Weights of a small GPT-style language model, trained from scratch on English Wikipedia.
Size: 6 heads of 32, MLP 512 SwiGLU, vocabulary 1024.
Architecture: no biases in attention or MLP, normalized queries and keys.
Each number is 200 + 20 x the weight over the matrix's rms, rounded and kept within 0 to 999. Layers, rows and columns count from 0.

# layer 4 MLP gate, 512x192, rms 0.286, rows 93-109, columns 0-63
234,222,190,207,175,162,151,168,184,213,169,208,197,166,198,184,199,184,205,183,215,209,212,180,213,198,181,196,174,194,201,179,168,194,223,192,168,198,215,201,205,170,209,184,165,218,176,192,203,179,216,174,196,206,200,214,184,226,222,222,203,185,182,190
209,167,201,177,182,219,206,181,206,155,215,200,205,239,214,208,204,186,219,201,168,166,208,216,240,197,190,180,170,205,194,222,200,192,177,195,181,190,188,250,200,184,220,206,216,177,236,185,216,158,234,225,194,186,216,172,222,171,218,212,181,213,174,197
218,200,211,200,207,181,185,203,249,184,184,195,200,175,207,188,202,173,182,233,217,200,197,201,186,185,188,201,197,192,222,208,210,199,225,197,214,155,218,208,188,171,218,216,231,220,196,209,225,216,182,193,225,203,216,217,268,161,210,187,173,223,168,180
184,190,172,181,194,202,207,170,203,225,186,200,198,195,164,203,174,214,210,181,184,188,198,186,208,218,232,230,182,213,193,217,183,184,181,183,194,209,219,166,174,168,195,166,217,192,211,205,177,191,174,195,183,239,206,209,199,213,203,179,241,159,186,159
209,198,193,158,192,202,212,211,191,201,168,203,206,212,208,195,225,208,219,210,193,195,214,214,204,202,192,223,210,252,185,187,231,189,217,172,204,161,202,223,210,161,219,189,220,199,202,198,201,232,186,186,184,203,198,168,208,195,220,208,188,199,218,178
210,176,222,201,215,230,214,235,188,203,229,200,221,181,198,210,196,183,186,184,212,179,198,184,223,204,217,205,176,193,202,202,209,206,193,194,191,226,208,201,188,173,170,176,206,201,212,183,189,197,204,177,227,241,175,205,154,239,215,201,191,227,176,177
199,184,176,220,220,184,168,245,181,187,216,212,185,238,211,228,222,193,233,232,220,211,194,193,192,218,220,199,161,206,166,211,166,219,200,219,194,195,181,188,222,196,223,198,187,196,216,206,216,204,188,216,185,196,217,203,207,146,209,216,183,170,175,191
212,176,172,194,224,196,210,206,203,191,224,187,193,202,202,167,219,171,186,184,213,179,189,195,188,171,200,163,211,209,193,206,187,229,183,190,218,228,183,188,171,203,212,159,203,176,210,189,173,198,199,202,176,188,227,181,238,202,196,186,189,188,197,190
213,180,193,206,187,196,218,195,165,210,238,199,221,182,203,207,231,232,245,243,212,181,177,162,163,201,237,198,206,239,219,211,159,208,196,184,197,200,216,239,183,187,180,226,215,169,205,228,177,214,206,225,177,206,216,194,186,182,233,203,190,189,198,205
163,204,196,227,224,220,189,205,217,191,194,173,210,184,168,195,203,226,197,214,201,200,222,208,231,200,210,211,162,199,209,168,189,204,171,197,175,207,260,189,243,210,221,195,233,198,201,176,164,174,186,233,209,188,192,229,200,204,179,190,205,232,228,235
178,196,187,217,223,180,178,193,203,185,206,158,176,187,186,189,208,213,222,202,193,217,219,180,221,186,217,193,190,236,192,185,201,188,195,198,218,160,230,192,207,188,187,196,209,213,167,209,194,189,158,223,183,188,208,199,180,209,218,227,198,192,203,198
186,174,208,180,228,217,211,227,166,232,205,197,242,219,184,182,221,220,239,206,229,211,182,194,194,196,187,211,223,197,179,194,222,223,189,177,196,165,204,201,194,183,205,197,210,211,178,214,210,197,190,200,182,213,199,195,196,169,178,201,218,184,229,180
169,229,185,183,198,202,203,196,185,218,220,234,227,170,222,205,205,217,177,178,213,188,183,194,191,198,201,219,150,238,175,153,216,187,202,213,178,198,180,204,169,225,218,171,192,185,220,168,173,178,196,202,167,211,222,203,203,216,208,203,214,217,206,215
193,209,203,174,224,200,196,209,178,194,205,204,205,194,191,220,218,199,203,194,230,198,176,174,211,206,195,230,203,178,204,213,182,227,211,164,229,216,184,208,217,135,185,189,194,209,206,177,193,195,179,197,188,207,231,168,213,198,200,184,193,196,172,200
200,204,207,211,203,191,185,169,196,206,180,207,196,217,177,198,207,176,179,232,221,203,190,194,204,208,193,165,180,216,228,153,183,205,194,211,208,194,213,205,214,205,236,229,188,196,180,222,242,179,190,216,183,200,191,209,200,206,194,190,226,188,167,173
214,230,163,219,167,173,194,190,239,185,165,208,172,191,184,236,185,188,245,206,203,217,159,179,177,197,205,223,203,215,202,219,238,181,206,198,224,217,185,181,194,167,199,224,211,206,230,188,211,167,191,225,176,177,179,197,204,201,208,185,178,211,183,237
213,220,180,189,203,187,228,214,215,196,195,202,196,222,183,164,161,191,211,224,177,194,255,207,174,169,211,162,212,191,241,225,188,224,178,212,171,208,210,199,173,211,204,218,188,175,191,194,206,210,161,193,220,203,165,225,222,191,230,199,190,184,215,165
# layer 4 MLP up, 512x192, rms 0.28, rows 93-109, columns 0-63
218,212,198,202,224,187,174,193,206,218,217,197,192,193,166,190,184,199,192,200,205,194,184,211,225,214,206,190,178,202,202,195,152,236,208,172,182,192,214,213,196,180,219,214,207,184,177,203,181,189,223,193,217,181,194,222,205,176,229,181,200,172,209,174
226,189,185,223,173,193,221,204,185,220,200,210,252,204,216,203,209,191,210,212,240,187,213,206,199,189,183,187,226,226,224,195,205,213,190,189,189,221,215,225,206,201,205,229,190,200,207,147,218,160,201,194,188,208,236,181,207,195,223,239,215,211,182,195
202,178,186,169,199,214,223,237,190,211,204,181,202,188,211,226,219,220,228,210,188,214,256,213,168,186,219,199,175,185,224,186,190,216,179,228,191,216,180,158,232,200,214,193,160,182,206,232,199,185,222,234,190,184,205,200,191,219,190,200,229,206,173,208
180,216,178,177,221,196,201,217,233,169,197,195,213,200,167,220,182,190,202,193,193,209,198,196,234,214,187,201,184,216,220,202,197,195,171,174,175,197,189,192,217,202,200,214,157,254,207,208,215,225,196,200,200,186,208,216,204,222,222,226,211,198,245,163
185,188,178,191,203,191,216,209,212,202,212,223,172,181,212,170,217,213,157,217,232,207,219,199,187,210,186,178,182,227,220,189,202,213,171,177,159,200,175,161,195,231,212,169,180,194,176,186,189,225,214,199,237,197,218,210,186,213,189,202,199,197,169,197
189,213,211,202,213,181,191,226,178,198,214,203,179,225,194,184,198,208,193,206,214,231,181,207,220,236,165,200,214,217,177,176,187,215,201,197,202,187,216,201,205,220,215,188,193,194,190,176,245,201,215,217,190,192,176,187,218,203,212,210,182,214,201,192
200,225,229,196,212,229,192,203,218,184,212,199,206,175,198,211,195,196,176,175,215,216,202,193,193,224,236,226,201,181,176,214,186,221,201,174,205,194,221,208,208,181,210,203,216,243,169,188,208,149,210,182,187,202,189,191,206,237,210,210,215,196,203,215
188,202,227,215,208,213,234,211,197,192,228,204,203,177,221,194,166,205,210,175,190,191,194,202,226,184,190,199,180,203,181,182,198,187,203,187,212,207,192,181,210,188,188,174,225,191,166,195,205,170,212,191,191,195,162,204,197,188,200,200,187,209,198,160
180,208,219,186,219,163,172,205,210,232,179,193,210,222,193,176,177,174,219,191,228,210,207,222,229,238,173,196,185,180,221,180,214,205,183,189,211,190,195,167,216,239,189,196,208,192,214,136,191,199,226,236,204,205,197,199,205,208,190,180,243,202,179,224
204,184,196,163,173,191,182,177,214,196,175,226,183,212,234,185,195,183,181,182,227,190,188,192,218,162,203,185,192,245,206,184,223,257,194,200,189,238,186,169,158,229,207,201,186,223,198,188,180,194,194,212,210,234,222,203,200,217,205,162,211,194,173,199
218,190,199,206,216,197,172,218,183,203,222,225,203,201,205,190,205,192,205,235,194,195,230,181,160,211,164,249,195,208,206,206,205,227,210,169,175,208,205,209,200,209,203,207,191,189,216,175,192,183,191,190,223,200,208,162,202,192,208,199,222,220,196,179
186,201,158,202,184,190,204,186,216,201,193,149,223,205,223,189,174,199,192,216,161,182,169,207,200,213,228,205,218,169,202,191,182,172,232,191,171,190,189,202,204,205,252,219,211,206,202,210,197,222,188,222,190,197,196,202,194,238,207,200,189,198,204,203
185,187,190,184,200,198,177,186,225,189,194,204,171,201,164,205,218,207,199,220,186,209,163,221,226,176,199,203,199,193,242,181,220,213,231,248,202,200,220,194,209,192,188,182,216,211,197,223,235,166,225,192,201,192,181,232,153,163,155,174,185,180,189,209
198,217,184,176,199,186,193,226,192,195,216,208,180,208,194,178,217,210,204,207,183,204,190,198,196,199,195,225,177,170,197,178,223,158,215,184,203,188,205,170,183,189,221,244,176,196,219,216,223,211,204,183,245,214,203,198,197,186,212,202,183,178,202,195
196,243,216,198,197,216,216,231,207,214,181,182,200,158,135,220,168,197,221,213,202,203,212,228,196,200,194,201,229,199,167,177,211,184,181,223,206,220,194,172,208,167,197,204,179,188,192,219,200,204,147,185,194,175,180,196,223,217,176,204,225,203,207,195
215,208,227,202,217,205,158,171,186,204,212,189,216,209,211,216,223,221,200,178,212,210,209,224,235,194,199,215,215,200,200,170,214,195,167,190,223,233,208,201,201,190,167,208,208,188,179,162,219,218,266,189,188,228,210,216,212,194,229,173,209,176,190,207
200,221,218,214,185,220,227,212,206,191,205,182,237,208,205,213,169,207,192,203,211,174,219,208,188,182,209,184,219,214,237,183,220,210,184,224,175,202,225,168,194,214,201,214,202,228,205,216,180,202,205,158,224,250,196,204,187,212,239,204,152,215,196,183
# layer 4 MLP down (transposed), 512x192, rms 0.277, rows 93-109, columns 0-63
230,189,181,214,190,227,194,206,197,185,213,212,213,162,224,190,166,188,212,193,211,193,155,212,224,204,209,156,195,229,201,169,215,203,240,165,175,207,187,204,226,182,198,181,184,218,190,197,173,194,176,211,201,189,197,217,187,219,197,197,220,238,185,179
197,153,225,246,167,198,199,191,174,199,204,194,193,224,215,175,210,224,219,236,185,205,202,205,233,220,229,206,153,186,251,233,185,208,187,166,202,204,189,199,201,185,224,242,221,178,196,215,177,184,245,169,209,208,214,178,228,176,218,198,191,208,182,207
237,205,195,186,216,191,187,237,232,181,227,193,197,219,201,210,210,216,177,177,199,181,264,199,218,194,231,195,184,216,203,214,214,212,212,201,215,200,221,221,225,178,188,183,186,195,189,225,193,185,246,172,168,215,179,221,204,221,203,193,199,181,191,233
188,212,208,249,192,191,217,202,198,194,171,209,204,194,211,215,200,196,209,181,203,211,218,222,196,167,172,188,188,219,207,209,203,182,201,198,237,200,218,215,187,183,190,244,220,250,232,213,193,160,172,248,167,194,210,183,205,215,177,225,217,207,188,180
202,175,207,209,200,199,189,183,209,184,185,202,171,220,183,220,205,194,219,234,183,211,208,221,184,200,191,184,207,188,225,211,186,195,231,201,179,191,214,165,157,218,198,194,198,206,193,176,160,228,138,194,195,187,196,233,248,207,202,162,211,188,209,208
203,232,189,217,174,194,193,192,174,216,213,194,221,192,211,204,188,240,203,203,182,201,233,182,189,197,192,162,204,168,204,190,208,204,189,228,181,203,215,213,217,226,189,190,217,206,178,212,223,224,205,205,190,202,188,200,167,216,211,186,177,205,197,175
188,173,204,217,186,182,192,203,180,219,188,234,189,200,175,239,195,191,212,184,216,179,176,211,170,190,196,262,195,196,184,229,171,218,184,201,183,190,156,192,203,194,230,179,223,197,224,211,205,175,202,171,226,223,221,189,202,191,236,197,212,184,211,177
206,172,194,209,195,197,213,194,219,175,195,193,185,195,195,170,208,198,227,206,192,167,197,227,174,193,212,193,190,211,172,240,167,204,179,188,229,185,203,187,154,179,222,183,250,203,173,228,209,189,188,202,206,198,198,198,196,210,176,175,201,205,205,181
205,207,167,200,194,224,203,189,181,213,227,228,185,198,179,225,214,201,202,230,215,197,229,221,182,218,181,203,198,207,218,180,205,199,160,190,230,206,227,215,192,251,240,180,238,205,193,183,223,227,239,209,216,237,199,183,226,218,201,232,202,183,197,159
200,227,226,158,196,215,214,155,213,195,168,216,187,206,217,186,175,187,192,212,189,199,157,202,185,225,196,213,177,218,213,196,161,211,210,182,218,201,171,201,195,197,174,171,217,216,212,207,187,226,262,198,199,231,225,198,196,177,201,202,188,209,216,158
191,171,190,230,214,206,208,227,192,181,219,202,195,199,207,189,180,177,232,217,194,196,207,217,191,222,206,190,207,197,204,194,195,210,223,181,175,179,206,228,214,200,214,219,192,197,178,192,203,220,169,205,196,213,208,180,186,195,196,241,173,187,206,194
230,203,203,208,158,180,199,182,210,207,181,183,194,160,194,213,187,220,190,149,211,198,173,211,204,215,191,202,251,200,191,193,214,201,193,210,214,244,262,213,186,205,214,234,192,220,212,218,202,205,194,209,181,207,231,188,216,219,199,261,170,206,167,213
194,148,221,243,221,220,218,211,224,193,172,197,184,213,183,211,248,175,209,210,211,204,159,206,210,191,189,193,212,218,218,179,171,242,210,208,186,191,149,206,208,190,205,180,158,222,219,143,197,192,221,190,209,229,221,207,222,212,210,201,207,190,188,189
193,195,203,189,229,169,209,180,201,214,187,200,194,191,176,209,222,187,163,180,227,227,220,218,208,176,208,176,223,207,198,201,216,173,188,198,219,199,201,197,189,171,185,211,196,201,209,169,198,228,217,168,208,197,216,195,189,196,216,208,199,181,235,201
199,229,194,207,234,232,196,222,236,185,231,181,173,150,203,197,190,224,202,246,174,209,208,183,196,193,210,208,204,216,188,228,201,187,167,196,187,220,183,187,190,151,202,180,215,201,188,188,187,224,181,188,212,190,164,194,195,205,197,226,204,185,212,213
202,204,185,217,226,197,197,197,230,213,216,187,203,182,163,227,191,216,196,203,181,223,199,183,155,158,236,214,186,254,197,192,182,217,197,202,176,167,202,198,181,197,181,206,221,232,219,224,179,185,196,169,160,206,165,194,215,197,171,178,196,214,202,218
214,184,217,185,186,197,183,220,166,185,197,186,222,194,207,192,179,228,200,193,230,205,211,169,149,222,209,224,201,192,194,162,204,193,202,213,205,245,209,203,163,230,193,197,191,191,174,189,202,195,186,201,210,205,204,165,180,197,206,216,167,208,213,196